Weights of a small GPT-style language model, trained from scratch on English Wikipedia: biases.
Each number is 128 + 32 x the weight over its row's rms, rounded and kept within 0 to 255. Layers, rows and columns count from 0. The size above them is the row's rms in percent of the matrix's.

# layer 12 MLP down (transposed), 512x128, rms 0.204, rows 427-453, columns 0-127
size [ 95 107 107  96 104  93  89 103  99  94  94  98 108 109  97 103 106 115 105 101  93 109 105 102 104  97 102]
[[109 125 155 141 123 131 112  95 112 123  86 158 162 185 164 182 163 100 116 110  65 134 145 107 149 155 144 136 103 177 172 153  99 124 109 154 102 175 162 141 118 133 130 126 148  96 109  89  88 123 167 105 137 119  89 150  93  80 104 112 107 163 109 164 113 103 140  57 198  79 124 180 106 160 136 134 108 136 152 123 154 158 139 111 162 146 117 121 162 163  81  89  69 155 108  88 147 146 201 161 169 211  99  77 110  77 112 162 112  83 118 141  49 170 188 110 108 150 135 140 129 182 103 102  95 106 120 129]
 [ 91 143 115  93 170 100 150 129 134 182 156 115 148  92 131 137 136  70 100 140 109 137 107 147  81 123 127 211 113 100 199 161 159 127 101 137 105 162  58 126 188 138 118 153 149 118 215 140 175  66 113 133 122 119  45 165 108 167 124 127  82 121 127 173 202 106 100 147 156 146 178 123 115 107  94 103  94 123  97 126 184 144  80 139  78 155 152 128 146 114 142 144 175 160  82  81 123 180  69 117  95 150 123 142 156 155  84 111 141 120 102 111  82  92 145 113 119 172 127  89 124 122 150 128 118 137 155 109]
 [134 127 156 145 172 108 144 127 171 106 104 151 192 124 146 148 150  77 147  40 174 109 111 137 134 161 120 104 181 140 163 155 144 186 116 116  88 136 168 183 138 139 199 170 119 178  98 104 111 121 148 103 124  86 119 133  99 131  69 149 103 108 116 129 186  89 151 125 191 115 118 118 110 162 149 138 136 157  60  85 164 110 116 117 113 176 122 138  82 146 133 181 106 123 183  94 170  85  63  93 134 129  44 102 104  86 130 110 150 151 101 144 135 112 125 108 101 107 103 145  91 116 108 122  76 104 195 148]
 [160  96 112  90 128  97 118 134  82 103 170 172 194 125 142 107 170 111  96 121 161  76 154 126 164 140 128 115 117 125 119 106 156  96 142 172 147 156 127 174 110 103 178 110  81 128 148 204 143 163 130 173 181  70 109 144 140 146  68  78 108 105  63 119 154 116 187 159 153 128  97  97  73 126 108 158 159 117  74 120  63 111 108 106 130 185 139  70  75 131 109  96  88 141 147 122 186 148 160 124  79 113 157 135 145 156 149 100 156 122 118 120 142 170 119  90 101 134 162  79 117 147 153 217 117 136 135 136]
 [127 184 127  85 138  77 141 177 121  70 120 159  59 163 148  98 126 120 162 140 167 116 132 144  78 133 152  99 124 196  90  96 123 145  53 171  71 126 122 148 120 114 140 133  92 158 125 148 109 125 153 146 161 103 148 116 147 118  56 192 131 160 105 168  87  84 135 106  76 134 138 170 152 104 111 204 167  70 179 155  99  83 160 153 151  95 103  74 115 126 110 136  98 155 145 114 108 170 157 143  91 133  97 116 182 115 123 103 150 118 104  92 121 122 176 128 101 128 139 119  72 137 129 176 167 153 192 132]
 [137 104 124 153 120  89  74 131  95 108  50 137 165 158 120  90 158 126 179 133 163 171 156 129 150  67 139  93 178 160 115 127 131 151 155  87 122 156 114 137 130 151 102  89 139 179 155 143 192 130 122 162 147 128 152  90 115 111 122 147 135 110 110  94 151 150 120 189 172 108 163 159  77 166 134  99 137 227 139 103  66  99 126 149  95 128  94 127  85 145 122  95 100  92  57 178 140 104 119 147 100 105 122  95 191 141 118 118 117 138  76 150 160  91 122 134 181  92 175 189 130  84 126  69 144  90 107 136]
 [131 106 175  78 179  96 213 134  78 112 167 124 102 129  67 135 104 104  91 146 153 117 118 116 156 116 159 116 123 117 151 130 130 119 139 152 152 139 119 170 123 101 105 147 161 132 160 130  90 154 101  66 122 164 116 187  93 118 216  91 165 109 167 132 137 163 157 141  78 114 145 125  85  81 127 153  99 118  99  72 123  91 118 150 156 116 148  87 123 138 126 148 149 138 170  99 116 171  96 138  93 106 117 154 187  95 146 141 100 129 198 103 143  97 134 116 163 170 153  71 119  69 100  57 197 137 180 165]
 [134  80 172 131 163 140 176 122 107 132  72  70 122 134 115 116 102 165 139 178 141  99  95 144 137 103  90 143 135  77 137 170 109 158 123 155 148 120 159 123 103  56 141 189 107 113 136 128 133  88 145 150  96 126 103  98  72 180 131 103 128  98 127 165  70 100  89 159 154 112 173 174 149 159  95 227 111  60 153 151 125 164 195 159 124 132 188 142 164 150 107 145 109 107  92 158 154 114 137 117 134  97 184 136 129 107 196  87  83 135  93  95 107 127 119 111 113  75 116 152 157 133 140 140  92  62 136 134]
 [129 164 201 161 102  69 143 118 125 166  80 119 141 128 153 161 146 141 157 123 180  84 141 170 131 136 124 144 139 128 104 116  94 116  59  81 102 222  65 127 138 127 158  96  95 138  91 104 109 149 106 135 148  85 103 126  97 137 163  90 131 104 150 177 152  81 170 147 149 128 155 150 110 154 121 108 164 119 159 188 121 150  87 135 129 118 129 154  92 155 120 121 105  67 150 109 160 101 139 144 157  92 115 138 182 127  98  94 125  65 103 115 140 181 133 143 134 136  61 191  78 184 127  84  87 177 126  67]
 [181 162 137 114 139  95 134 183 140 129 114 110 197 147 110  41  86 131 142  94  86 133 167 148 125 119 136  58  82  90 161 113 141 164 103 107  90 172 141 155 114 149 155 114 117 138 109  85 123 132 117 181  65 149 183  98 129 109  92 158 171 137 189 151 117 129  99  83  85 134  86 183  93  93 163  83 149 133 115 107 108 117 112 119  84 150 177 100 137 146 160 139 126  98  90 135 122 116  75 101 186 127 132 112 123 189  98 190 129 157  99 185 138 173 151  76 149 155 122 126 105 109 157 168 135 133 146  73]
 [100 128 140 123 111 138  84  89  63 142 131 124 101 171 140 157 135 126 101  76 119 138 112 121 135 192 133 149 105  92  85 213 140  97 129 132 130  81 161  57 127  73 117 104 154 103 116 157  88  50 161 155  88 110 131 200 129 140 127 139 166 175  97 153 102 144 164 108 142  99 126 163 136 122 199 125  96  66 102  85 116 178 155 115  91 164 143 126 174 155 126 138  93 106 147 141 139 148 151 136 170 145 111 141  97 150 136 136 116 192 174  93 118 189  88  60 129 143 172 107 114  65 103 128 149 154 157 142]
 [103 174  95 120 107 189 134 154 108 116 137 179 133 143  98 112 173 178 183 157 122  82 131 110 168 189 171 138 145 153  71 140 168  95  81 101 133 156 155  86  95  69 132  74 102 145 117 123  85  99 104 112 208 113 145 115 124 136 108 171 133 150 141  89 132 113 129 117 154 181  92 133 125 127 150 166 143  93 125 172  97  93 152 105 131 112 108  80 240 142  68 108 130 128 141  67 127  86 122 135 105 148 152 127  87 146 117 143  79 177  89  89 143 152 153 135 140 135 135 109 167  75 135  86 122 122 177 148]
 [144 126 143 119 162 123 103 204 133 186  78  99 139  96  84 102 201 130  89 123 169 100 112 162 160 161 125 137 144  83 162 120 126 111 166  84 122 139 148  88  86 121 140 116  92 159  80 131 145 128  85 128 183 141 139 140 132 132 116 105 197 125 134 141   3 116 136 104 164 136 116 105 129 112  94 128  71  82 126 160 126 131 130 159  83  24 123  96 148 102 191 164 162  87  78 122 175  90 139 145 103 155 159 143 132 164 161 120 152 182  99 141 113 136 120 120 170 125 110 162 136 122 161 117 153 126 136 147]
 [109 185 128 145 136 131  81  71  88 141 126 143 113 141 141 133 136 130 101 122 116 122 113 137 190 125 171 126 114 142 148  98 118 119  89 127 153 129  78 113 174 156 149 108 152 142 110 213 146 146 146 137 135 185 133 119 155 211 159 173 143 175  80  99 113 137 120 167 146 132  86  78  74 117 131 219 115 125 143 148  46 126 179 124 102 138 152 135  83 135 151 104 129 121 133 158 148 141 168 136  66 133  97 118 142 101  65 130  69  61  46  97 132 105  89 145 114 145 172  73 123 160 100 136 152 152 141 124]
 [129 111 120 171 187 118 121 101 133 157 169 171 124 101 111 101 140 197 140 190 125  91 149 131 155  59 145 114  92 140 148 159 155 139 133 142 112  92  49 131 134 114 160  87 201  88 215 145 145 162 108 116 103 155 155 121 149  81 177 149  83 131 163 163 117 154 116  38 121 126 139  73 119 182 137 113 136 141 124 110  97 141 105  40  99 135 134 185 113 126 168 180 138 109  84 113 147 113 139  98 123 125  88 139  97  97 117 148  96 115  80 163 147 120  97 134  87 102 102 125 125 150 203 137 129 143 144 118]
 [120 138 166 113 138  53 148  87 109 171 105 149  82 163  74 103  81 112  82 144 164 162 158 148 145 122 159  48 196 123 156 126 107 176 132  87  87 103 147 156 118  73  98 149 137 142 127 143 155 123 188 117 131 121 125 162  81 133 206  99 166 154 143 125 130 157  99 141 110 156 165 119 131 166 195 115 118 118 120  87 126 149 161 143 153 125 131 131 134  74  93 128 124 143 184 163  89 126 148 148 120 120 145  58  60  62 127 146 122 167  57 148 136 131  83 143 167 167 101 133  98 115 146 136 134 110  78  89]
 [126 170  96 165  95 147  83 137 120 121 123 115 165 125 160  79 131 122 157 118  71 148 159 129  91  62 109 189 155 119 172 119 134 169  71 112 132 102 156 133 163 151 147  87  66 117 115 157 146 131 136 132 130 130 184 169 162 118  91 109 116 217 122 175  88 102 132 114 155  66 168 119 119  78 128 167 152 102 171 144 139 201 107 139  97 139 168 160 114 116  66 173 159 147 142 100 140  77 222 141 138 106  87 153 108 141 137 132  75 104 100 147 115  84 126 117  86 156 103  96  80 106 110 147 104 143 155 145]
 [131 113  67 158 172 135 141  96 137 148 145 162 158 183 118 164 114 102 122  85  89 173 107 103 139 104 121 123  90 133  96  61  36 103 117 116 115 119 141  89 119 111 113 105  88 119 132 128 171 176 129 142 142 103  80 113 152 125 114 112 140 179 122  89 107 148 175 208 131 122 164  95 149 143 140 108 120  79 130 201  73 166 121 142 161 125 102 126  52  80 148 194 118 151 122 161 139 103 162 135 206  71 166 113  90  83 128 105 111 107 209 152 157 127 126 148 132 164 137 116 137 112 171 136 145  97 136 146]
 [105 120 195 127 199 145 131  99  97  99 165 114 102 120 129 101 162  91  81  49 170 149 119 159 163 156 120 112 149 127 117  86 103 123 137  99 138 138  94 113 164 172 130 150  90 134 160 124 155 133 149 138 134  91 169 144 102 123 171 156  80 123 135 148 103 105 135 115  99 121 157 125 129 138 168 171 171 164 172 158 141 160 158  87  61  90  86 135 115 138 108 134 129 193  90 151 120 112 163 114 150 174  70  74 116 121  33  81 157 134  79 112 128 154 134 189 164  68  97 144  95 174 109  97 178  87 136 123]
 [ 95  84 113 142 176 139  94  94 194  84 158 111 157 119  84 157 135 106 138 118 135 137  94 131  99 109 123 188 182 143  71 106 128 151 158  75 131 113 160 130  74 105 125  66 158 183  89 161 131 119 180 168  69 125 122 180 127  96 183  60  80 210 127 126  83 127 122 154 141 140 123 129 163 120 143 139 170  97 105  77 119 104 162 121  89 153 111 137 129 180 105 124 109 158 133  95 205  91 156 148 120 151 182 114 102  86 156 192 150 130 106 112  93 103 149 130 138 119 140  66 137 167 128 135 119 148 108 128]
 [133  70 161 106 169 160 148 108  80  99  99  93 147 124 131 138  84 138 133 113  96 179 138  73  70 139 109 108 153 119 139 138 133 122 106 163 108  79 124 178  80  71 163 185 164  86 200 102 169 171 114 104  79 146 136 120 165  90  88 189 155 137  95 128 157 160 139 135 144 108  90  79 173 165 136  58 154 144 187 175  94  73  93 126 143 100 120 114 113 115  82 165 100 133 178 183 139  95 119  84 132 135 160 173 104 135 130 169 160 132 160 143  95 133 123 137 107 122  77 140 138 155  89  90 148 155 154 133]
 [ 88 126 112 111 120 143 195 119 150 126 112 120 147 188 106 126 148  87 118 121 125 188 112 162 139  95 127  61 141 132 119  89 175 140 146 121 105 129 146 154 140  98  93 102 107 127  90  90  92  82 142 109 171  40 133 148 101 108 148  62 121 104 162 148 161 114  99 163 193 109  79 129 166 117  92 131  83 165 120 126  98  94 132 159 112 108 134 158 119 131 113 146 164 113 121 157  98 130 115 121  67 164 179 131 184 160 200 148  88 131 106 154  89 141 184 174 135 228 177 110  89 125 110 112 145  98 163 171]
 [103 102 127 134  62  83 115 148 110 145 131 119  93 151 143  93 181 196  95 199 151  96 173 104 125 134 167 167 136 153 149 155  89 134 128  74 151 130 134  82 122 164 135 140 128 108 123 142 130 164  74 155 151  92 108 118 154 133 169  73 184  92 100 153 196 126 165 100 181 113 126 152 126  84  78 111 152  89 173 131  90 142 121 102  75  72 144 102 151 136 128 121 102  87 102 150 197 140  88 142 143 165 175 146 153 178 188 120  91 148 147  98  98 150 108 147 132 143 170 162  83 167 120 104 102  70 117  92]
 [ 73  76 177 100 110 144  90 120  76 116 118 173 117 158  94 161 144 120 151  94 159 123 152  75 133 132 180 185 114 126 112 139 121 146 150 175  61 154 170 120 151  88 194 161 144 138 121 210 112  92 126 105 104 111 167 135 175 143 148 111 154 134 166 123 116  89 126  77 104 102 183 107 125 145 150 158 158  79 123 121 138 194 183 195 160  99 140 102 101 112 100 145 104 159 124  98  96 173 100 142 104  89 172 178 100 134  69  82 124 144 114  96 154  87 133  81 129 118 121 123 122  82 137  98 103 144 190 133]
 [119 115 135 116 133 151 158  22 148  96  57  95 116 114 179 159 109 123 114 126 145 132 151 133 170 131  93  84 181  99 106  99 174 145 156  85  83 118 114 143 132 111 179 144  58 165 151 136 180  69 208 125 150 136 111  98 117  92 172  93 105 126 112 132  88  93 156 143 117 107 136 128 163 168 127 142 175 154 157 130  82 137 178 162  98 104 118 152  73 132 117 134  82 114 155 170 141 150 109 117 125 148 152 118 129 117 108  76 126 122 176 164 120 116 171 169 229 105 135 134  95 126 133 117  81 168  93 115]
 [164 182 161 149 144 138  93 108 106 137 136  92 123  94 119 112 100 109 141 184  91 132 136  81 150 143 107 177 178 107 118 114 152 130 112  61 158  95  92 104 136  42 151 170 152  75 158 157 137 147  82  91 106 102 135 137  60  85 128  99 123 128 127 123 139 138 148  88 169  91 125 167  97 138 149 121  87  99 167 102 150 101 105  68 102 177 139  86 182 145 137 109 178 130 130 139 185 109 179 101 145 113 142 105 128 126 209 134 165 175  92 210 126 168 132 180 140  94 104 137  73 155 127 106 138 101 143 158]
 [144 132  93 161 182  72 109 149 112 145 117 108 101  84 127  79 172 164 136 126 124  54 154  91  77  96  78 156 148 188  94  86 117  55 126 119 148 112 150 153  66 158 141  98 154 158 122 136 108  91  79 116 142 118  97 114 198 160  98 134 123 147 104 117 120 129  76 185 134 119  76 150 105 107 180 120  90 162 143 143  85 122 154 146  83 126 182 122 118 154 133  76 187 170 170 138 115 148 164 151 129 150 136 123 160  86  79 123 138  91 185 153 171  85 124 164 154 133 105 190 111 136 169 106 148 135 164 133]]
# layer 12 MLP up, 512x128, rms 0.199, rows 428-454, columns 0-127
size [100  99  98  96 100 102  99 102  93 100  97  99 102  93 102 101 109 102 102  92 107 107  99 103 104 108 105]
[[ 36 148 133 131 126 151  97 120 148 119 218 115 121 122 148 212 157 163 152  94 129 131 133 201 133  97 160 140 129  96 126 130  94 182 103 163 108  82 181  65 187 147  97 101 138 137 165 107  83 164 120 112 125 159 162 116 123 142 110 107 104 191 136 103 119 151 119 167 108  80  91 107  70 120 107 117 110 188 145 116 124  82 185 142 166  79 148 170 178 143 133 117 123 139  84 168 140 113  82 134 109 114 165 145 109 100 131 112 129 139 177  73 143 102 116  78 148 114  74 149 105 155 103 115  92 157 111 123]
 [132 155 123 196 119  52 146 115 128 111 142 136  57 147 134 164 120  47 146  69  94 103 120 137 145 128 190 165  99 120 110 137 114 111 165  89 105 176 121 140 123 114 101 119 151 127 124  93 115 139 143  87  88 105 160 141 119 161 150 174 172 116 128 106 169 158 145 152 155 125  97 109  79  76  97 166 106 145 102 181 150 167 140 163 116  79 109 175 127 123 158 171 115 109 180 121 100 173 169  65 148 117 115 125 134  52 122  90 110 144  68 163 116 136 104 184  89  90 135 108 166 110 127 114 186 192 127 166]
 [ 81 150 145 118 149 108 121 152 120 218  85 135 121 102 158 153  94 182 102 179 135 178  82 187 142 115 146 150  79 145 127 140  96 118  98  93  70 131 151 119 133 145 150 131  94 144 143 132 152 192  72 146 121 117 101 138 111 159 101 102 102  97 168  94 144 139 127 141 106 121 106 153 143  92  99 151  58 158 130 155 150 122 102 110 146  76 100 101 201 134  61 139 147  84 107 143 115 144 123  79 194 124 131 201 147 136 111 109 173 137 146 111 135  76  71 107 137 147  94 152 116 204 144  80  80 166 152 114]
 [ 85 156 123 139 131 114 136 159  99 122 164  58 116 105 162  99 108 127 126 123 150 147 157 144 134  82 169 135 103 133 139 198 115 112 129 119 121 146 138 201 101 125 189 118 143 154 106  73 151 112  62 100 125 159 150 154 147 118  82 148  74  62 101  86 127 103 137 204  77 151 115 100 118 203 123 110 104 179  84  54 170 197 122  99  81 153 133  84 116 138 117  99 126  74 151 196 166 117 149 106 102 140 128 109 147 135 149 153 112 168 150 128 151 128 113 119  95 112 139 147 156 201 109 114 152  72 121 134]
 [ 87  74  96  96 111 154 185 151 123 132 177 135  67 105 161 194 142 146 131 114 163 117 160 112 138 121  85 130  83 162 134 117 171  80  97 125  93 108 127 180 126  97 122 104  99 124 132 166 114 123 140 144 149 137 102 121 128 183 105 100  86 163 198 163 118 174 190 111 162 125  96  90  95  97 112 118 137  31 162 126 169 126 146 102 143 108 151 179 130  78  95 131 120 123 240 126 133 158 147 151  60 143 131 162  87 163 100 169 101 150 122 114 141 124 122 158 128 132 103 133 132 114 165 100 164 146 152  67]
 [179 149 112 166  88 159 171 134 167 121  98 124 141 112  92 209  31  85 103 150 162 126  80 101 178  94 142  89  82 130 141 116 126  72 124 123 140 123 126 137  73 188  96  84 154 104 116 126 115 198 112 141 104 132  85 166 138 162 108  80 118 134 121 139  95  76 171 104 166 152 126 178 146 119 150  55 153 123 131 149 129  98 129 200 110 119 123 139 158 158 116 177 131 123 155 104  80 148 121 131  83 178  93 156 152 169 145 114 137 110 124 118 104 163 127 104  73 121 181 142 153 151 112  73 146  86 120 102]
 [ 87 149 112  94  71 205 151 117 171 106 119 108 154  81 160 140  96 124 165 100 175 136 112 143 119 107  90 172 172 128 147 108 121 139 174 170 181  89 134 132  77 119 168  95 166 148  99 126 107 189 170 190 126 125 124 140  89 102 131 174 116 155  87 110 131  97 185 124 121 138 121 111 101  54 146 161 148 144 131 166 114 153 132 116 134 130 152  75 109 102 103  97 120 162  95 150 118 163 162  52 157 137 110  98 161 107 113 122 156 138  80 171  97 137 169 112  51 109  97 145 110 155  67 102 125 166  61 157]
 [ 55 122 110 145 123 174 136  94 167 180 129 168 129 181  87 102 107 182 134 110 149 137 173 108 111 124 160 177 148  91 114 132 145 142 190  75 113  71 152 129 156  79  89  92 135 155 130 132 120 160 128 155  77 161  90 135 115 142 177  88 107 105 158 155 116 164 160  84  98  95 150 157 106  59 102  95  93 109 171 150 174  33 101 103 140  62  95 142 125 183 158 138 123 159 135 145 122 160  97 119 139 156 157  94  84 110 162 153 139 176 102  88 177 133 102 141 103 156  97 161 154 139 105 169 135 128 136 102]
 [115  82 102  82  72 146 121 119 124 148 103 112  92 154 149 176 138  77 198 104 145 155 135  96 143 159 121  94 150 146  84 102  70 135 143  72 142 103  92 150  79 155 122 185 163 100 140 190 162 111 114 109 142 110 134 192  84 153  96 162 135 181 122 119 134  38 131 174 165 134 153  87 143 127 113 124 136 168 170 112  90 147  93 187 141 135 125 132 188 152  82 123 151 137  75 190 129  97 103 132 136 136 109 177 149 152 127 146 107 152 147  90 159 121 116 156  52 136 161 129 114 123 101  57 114 141  92 140]
 [156 125 172 196 110  98 194  61 109 198 141 102 137  74  48  79 106 139  86 145  32 152 172 156 176  63 112 111 151 123 153 139 105 127  90  82 126 139 157 105 145 141 160  99 115 125  83 130 153 137  84 114 127 105 103 185  73 116 135 144 116 107 131 118 110 155 175 143 118 156  87  86 123 107 107 103 167  77 136  87 174 115 138 193 163  72 102 131 114 180 145 147 159 137 134 144 127 146 107 128 112 108 163 139 162 147  97 159 142 177  97 136 138 125 126 187  93  99 155  95 124 122 132 119 164 138 132 119]
 [ 74 143  96  75 120 146 131 145 132 179 165  63 163 126 130 152  41 116 153  82 113 188 131 116 137 138 142 140 134 156 141 147  52 201 103 126 159 137 143 101 140 120 152  73  76 174 127  93 135 146 153  84 151 170 162 117 120 126 143 142 107 104 144 156 111 112 189 161  83  92  60  99 143 103  72 160 113 106 181 109 189 153 112  89 132 144 139 107 170 132  98 157 175  70 147 155 126 160  88 132 109 160 186 130 106 117 141 117 115 116 121 167 102 142 167  81  94 131 119 190 127 103 117 106 134 128  73 128]
 [124 104 117  97 202 136 138 126 184 145 174 134 154  85 193 103 142 140 146  91 134 131 148 154 120  98 104 128 108 120 184 125 127  82 136  84 139 156  67  93 152 118 138 111 139  86 138 124 107 121 167 128 169 171 107 107 145 139 167 143 141 135 104 166 137 145 127 112 155  85  91 187 159 106 147 153  91  60 152 168 110 157 100  63 151 119 101 182 147 108 119 169 118  68 135 189  74 124 101  81 141 155 135  78 115 130 210 126  77 186 104 143 155 135 115  84 147 154  34 122 139 114 143 125 114 119 167  92]
 [123 143  85 145 142 157 162 104 145 133  79 136 127 106 125 172 134 105 143 132  99  68 138 112 159  99  98 179 199  46 146 102 102 112 108 130 105 170 169 146 105 111 160 108 107  91 160  70 107 146 134  87 152 121 141 168 112 146  93 104 142  98 137  69 167 192 120 154 120 153  78 187 130 144 142 116  58 117 118 154 145 107 102 145 119  94 151 127 138 147 141 183 145 100 117 159  96 155 167 101 100 143 161 199  71 108 135 136 102  85 114 105 238 108 116  69 195 126  99 148 124 155 109 107 133 143 107 122]
 [158 109 147 112 125 109  95 125 130  77 169 113 231 175  46 108 146 141 109  96 132 141 146 150 126 114 147 163 183 139 100 129 113 120  90 156 159 122  64 197 126 148  97 153 151 155  76 200  90 134  88 185 103 127 147 159 157 133 105 128 106 124  96 142 135 160 101 162 125 122 141 145 176 154 115 119 145  86  82 158  80 110 145 140  74 150 110  62 106  51  78 158 166 132 125 155 175 125  98 144  83 128 136 159 104 127  90 167 176 110  99 157  67 156 116 104 123 109 101 166 147 154 124 141 100 156 135 129]
 [157 139  96 104 133  59 131 145 144 156 204 128  99 114 125  88  94  91 131 127 106 160 160 125  98 107 131 118 118 101 162  89 103 144 174  82 225 144 131 116 174 148 102 108 106 174 134 141 164 131  94 151 107 145 148 109 156 152 131 135 101  60  53 119 196 180 153 136 128 161  79 170 144 134  93 137 115 103 148 140 147 127 128 168 178  99 102 140 127 120 111  99 117  87 100  91 144 148  93  90 194 105 107 123 105 109 139 101 115 124  74 135  87 153  94 176  84 144  88 183 174 165 137  98 165 186 109 179]
 [143 150  77 150 144 142 130  93 103  99 139 157 138  79 117  91 120 124 145  92 156 129 142  59 151 120 119 154  78 128 129 108 125 183 116 113 126  87 105  96 102 181 119 149 184 130 132 183  88 143 125 195 139 142 144 181 116 160 102 118 157  62 109 119 194 103 136 180 139 169  33 136 147 147 148  61 115 177  51 166 109 198 141 140  99 118 105 104 169 144 131 103 148 157 109 101 137 112 164  83 119 121 152 139 106 115 165  67 123 144 115 146 178 134 156 100  99 170 167 122 114 156 115  90 141  85 139  76]
 [ 59 152  66  69 135 100 118 111 121 101 166  95 105 192 168 167 117 154 132 149  97 167 190 101 156 127 157 133  58 107 154  64 139 175 113  91 141  99 108  91  89 162 136  83 165 180 165 133 128 119 119 182 123 118  84 127 172 109 107 166 133 120 174 133 106  43 158 145 106 102 126 140 139 110 127 110 116 119 153 214 113 166 126 102 132 134 123 133  72 110 111 122 102 130 105 142 144 103 146  61 160  83 161  94 136 171 147 127 160 138  93 141 126 194 104 147 117 107 154 140 138 159  88 166  92 144 133 182]
 [132 120 124 185 132 158 129 139 120 186 140  90 155 117 141 158 187  83 130  82 114 107  93 148 149 162 162  94  38 143 166  68  85 103  77 172  94 104  44 169 125 160  83 155 175 131  55 196 141 125 111 164 157 161 127 182 102 100 131 164 109 116 138 129 139 206 105 166 127 113 141 117 166 122  94 130 170 104 129 119 106 166  92 122  96 128 116 110  94 119 145 114 120 130 150  99 164 109 138 131 102 167  69  98  95 140  96 127 137 141 122 178 118 116 108 209  67 126 161 116 103 110 141 109 142 150 135 126]
 [ 72 106 148  62 116 127 142  94 158  66 104 161  82 173 129 139 133  99 203 150 139 154 123 141 143  80 189 131  90 143  79 131 101 123 142 101  96 186 106  76 123 215  77 150 141 145 143  97 143 163 104 114 142 173 122  94 151 126 141 130 163  69 103  66 148  69 155 101 110 139  82 158 128 119 108 153 115 159 170  85 104 165 217 130 153  87 117  92 155 122 154 121 146 116  76 124 142 119 119 119 124 130 141 162 117 127 131 128 178 161 132 184 139 123  81  87 145 154 138 109 114 150  67 152 178 143 152 136]
 [ 82 185 145 141  98 174 154 136 184  71 117 133 144 168 143 126 136  76  82 139 143  83 125 167 165 129 175 102  85 154 140 130 132 189 124 144 143 154 148 149 139 185 104 121 153 191  38  80 114 106 125 100  84 136 136 155 126 203 160 110  65 109 200 105  82  66 120 109 156 165 139 163  92 111 145 158  96 141 102 104 166 187 153 119  91 124  78 186 137 102 140 162 142 117 116 114 105 146 137 150 100 138 109 125 109  93 156  97  72 158 139  93 117 104 150 125 123 107 167 132 120  99 136 108 146 122  65 135]
 [161 157  69  68  97  88 130 205 145 123 154 107 136 129 150 153 163 141 122  86 116 111  68 155 137 130 112 139 168 154  75 120 119 108 168 175 131 166 121 145  74 132 185 154 136 160 147 164 125 135 155 111 100 191 148 148  79 106  57 161 132 161 155  86  87 111  70 127 144 163 114 161 104 134 126 161 101  69 126  84 112 131 127  79  97  97 109 106 120 132 131 129  75 111 122 158 118 139 110 131 132 151  77 150 180 114 121 112 116 122  99 152 186 145  96 104  62  56  95 186 155 166 114 124 191 166 158 125]
 [ 90 131  64 164 118 137 143 155 158 167  95 127 108  86 141 165 124  91 162 120 165  92 135 122  78 135 144 182 147 190 149 136 152 152  98 133 140  99  60 144  88  80 120 150 151 134 134 184 102 120 180 127 118 143 125 157  90 163 179 120  93 166 148 121 139 133 150 136 175 170 133 115 159  98 166  91 161 123 128  74  89 195 136 113  95  74 177 124 132 174 131 179 145 158  84 156 125 148  71 176 143 119 141  56 106  91  67 182 103 115 105  85 120 120 107 112 120  46  83 138 128 115 101 133 137 128 133  86]
 [147 149 144 117 150  76 179 122 117 105 193  98 180  88 168 114 113 128 157 169 105 188 126 138 135 119 101 166 102 158 107 107 158 120 105 112 124 164 111 115  88 141 108  90 143 162 134 147 122 175 113 123 164 171 154  76 125 167  42 157  71 117 109 174 151 178  96 151 111 119  88 162  89 112 120 129 112 151 142 110  88 104  64  90 147  93  94 162 132 110  91 105 141 183 139 177 112  79 159 201 141 107 143  80 126 122 163 222 104  82 132 145 102  96 137 152  92 133 115 193 159 153 124 110 103 108 123 117]
 [166 155 153  59 135 161 131 143 128 103 134  45  75 161 115 162 119  72 124 137 166 123 145 138  98 125 132 142 122 150  82 199 177 104 108 122 103 187 108 111 182 106 102 104 129 148 142 127  88 155 135 161 128 118 128 185 173 194  93 130  96 153 142 146 135  79 110 115  98  95 178 123 121 144 119 145 224  89 160 129  82 119 165 150 133 107 103 119 137 146  95 152 112 102  78 114  59 111 173 125  68 123 146 151 107 166 128 147 103 147 161 154 158 134  71  99 120 110 150 160  83 205 124 135 114  95 151  90]
 [112  70 109 124 101 136 138 111 182 179 136 139 152 125 169  89 126 155 117 178 148 147 109 149 110 118 153 134  87 143 155  95 107 121  98 129  60 137 127 143 144 168 148  86 125 177 134 103 158 110 148 149 133 190 149  98 148 181  64 105 145 109 122 165 103 101 152 162 189 157 145 135 174 178 110 177  67 146 182 171 108 108  76 130 141 121  92 114  92 176 144 128  42  61 157 128  99 189 117  77  76 107 130 117  66 121  81 140 143 184 137 118 148 115 116 102 165 132  79 118 100  84  97 137 140 129 147 143]
 [170 134  97 153 119  52 142 174 180 150 140 141 109 128 158 107 157  94  79  98  99 139  57  54 111 100 157 118 160  98 166  92  52 168 143  95 112 132 123 175 143 147  98 141 131 147  84 131 162 114  44 131 122 131 191 129 150 135 115 199 101 138 159 115 137 100 102 139 120 122 116 100 131 111 114 154  74 131 160  91 161 113 146 111 155 117 153 105 120 186 103 104 169 212 135  60 143 162 139 144 119 169 121 211 136  98 139 116 162  68 138  96 137 127 128 133 139 134 131 170 109 110 106 111 141 164 159  93]
 [ 90 116 147 111 131 123 157 135 124 132 132 190 135 158 110 136  78 117 100  99 106 107 133 116 151 122 119 107 133 119 187  88 181 134 114  94 223  88 139 116 140 158 104 105 106 173 112 181 145  76 174 175 164 133 147 167 121 127  79  90 145 156  75 131  91 143 120 135 113 199  75 138 115 116 106 139 117 149 163  71 149 151 158 173 122 147 133 146 187 120  59 124 127  96 184 118 134 127 120  48 162 185 144 118  78 153 120 185  94 100 108 123 138 102  86 157  93  92 125 134 125 169 151 114  71  57 121 142]]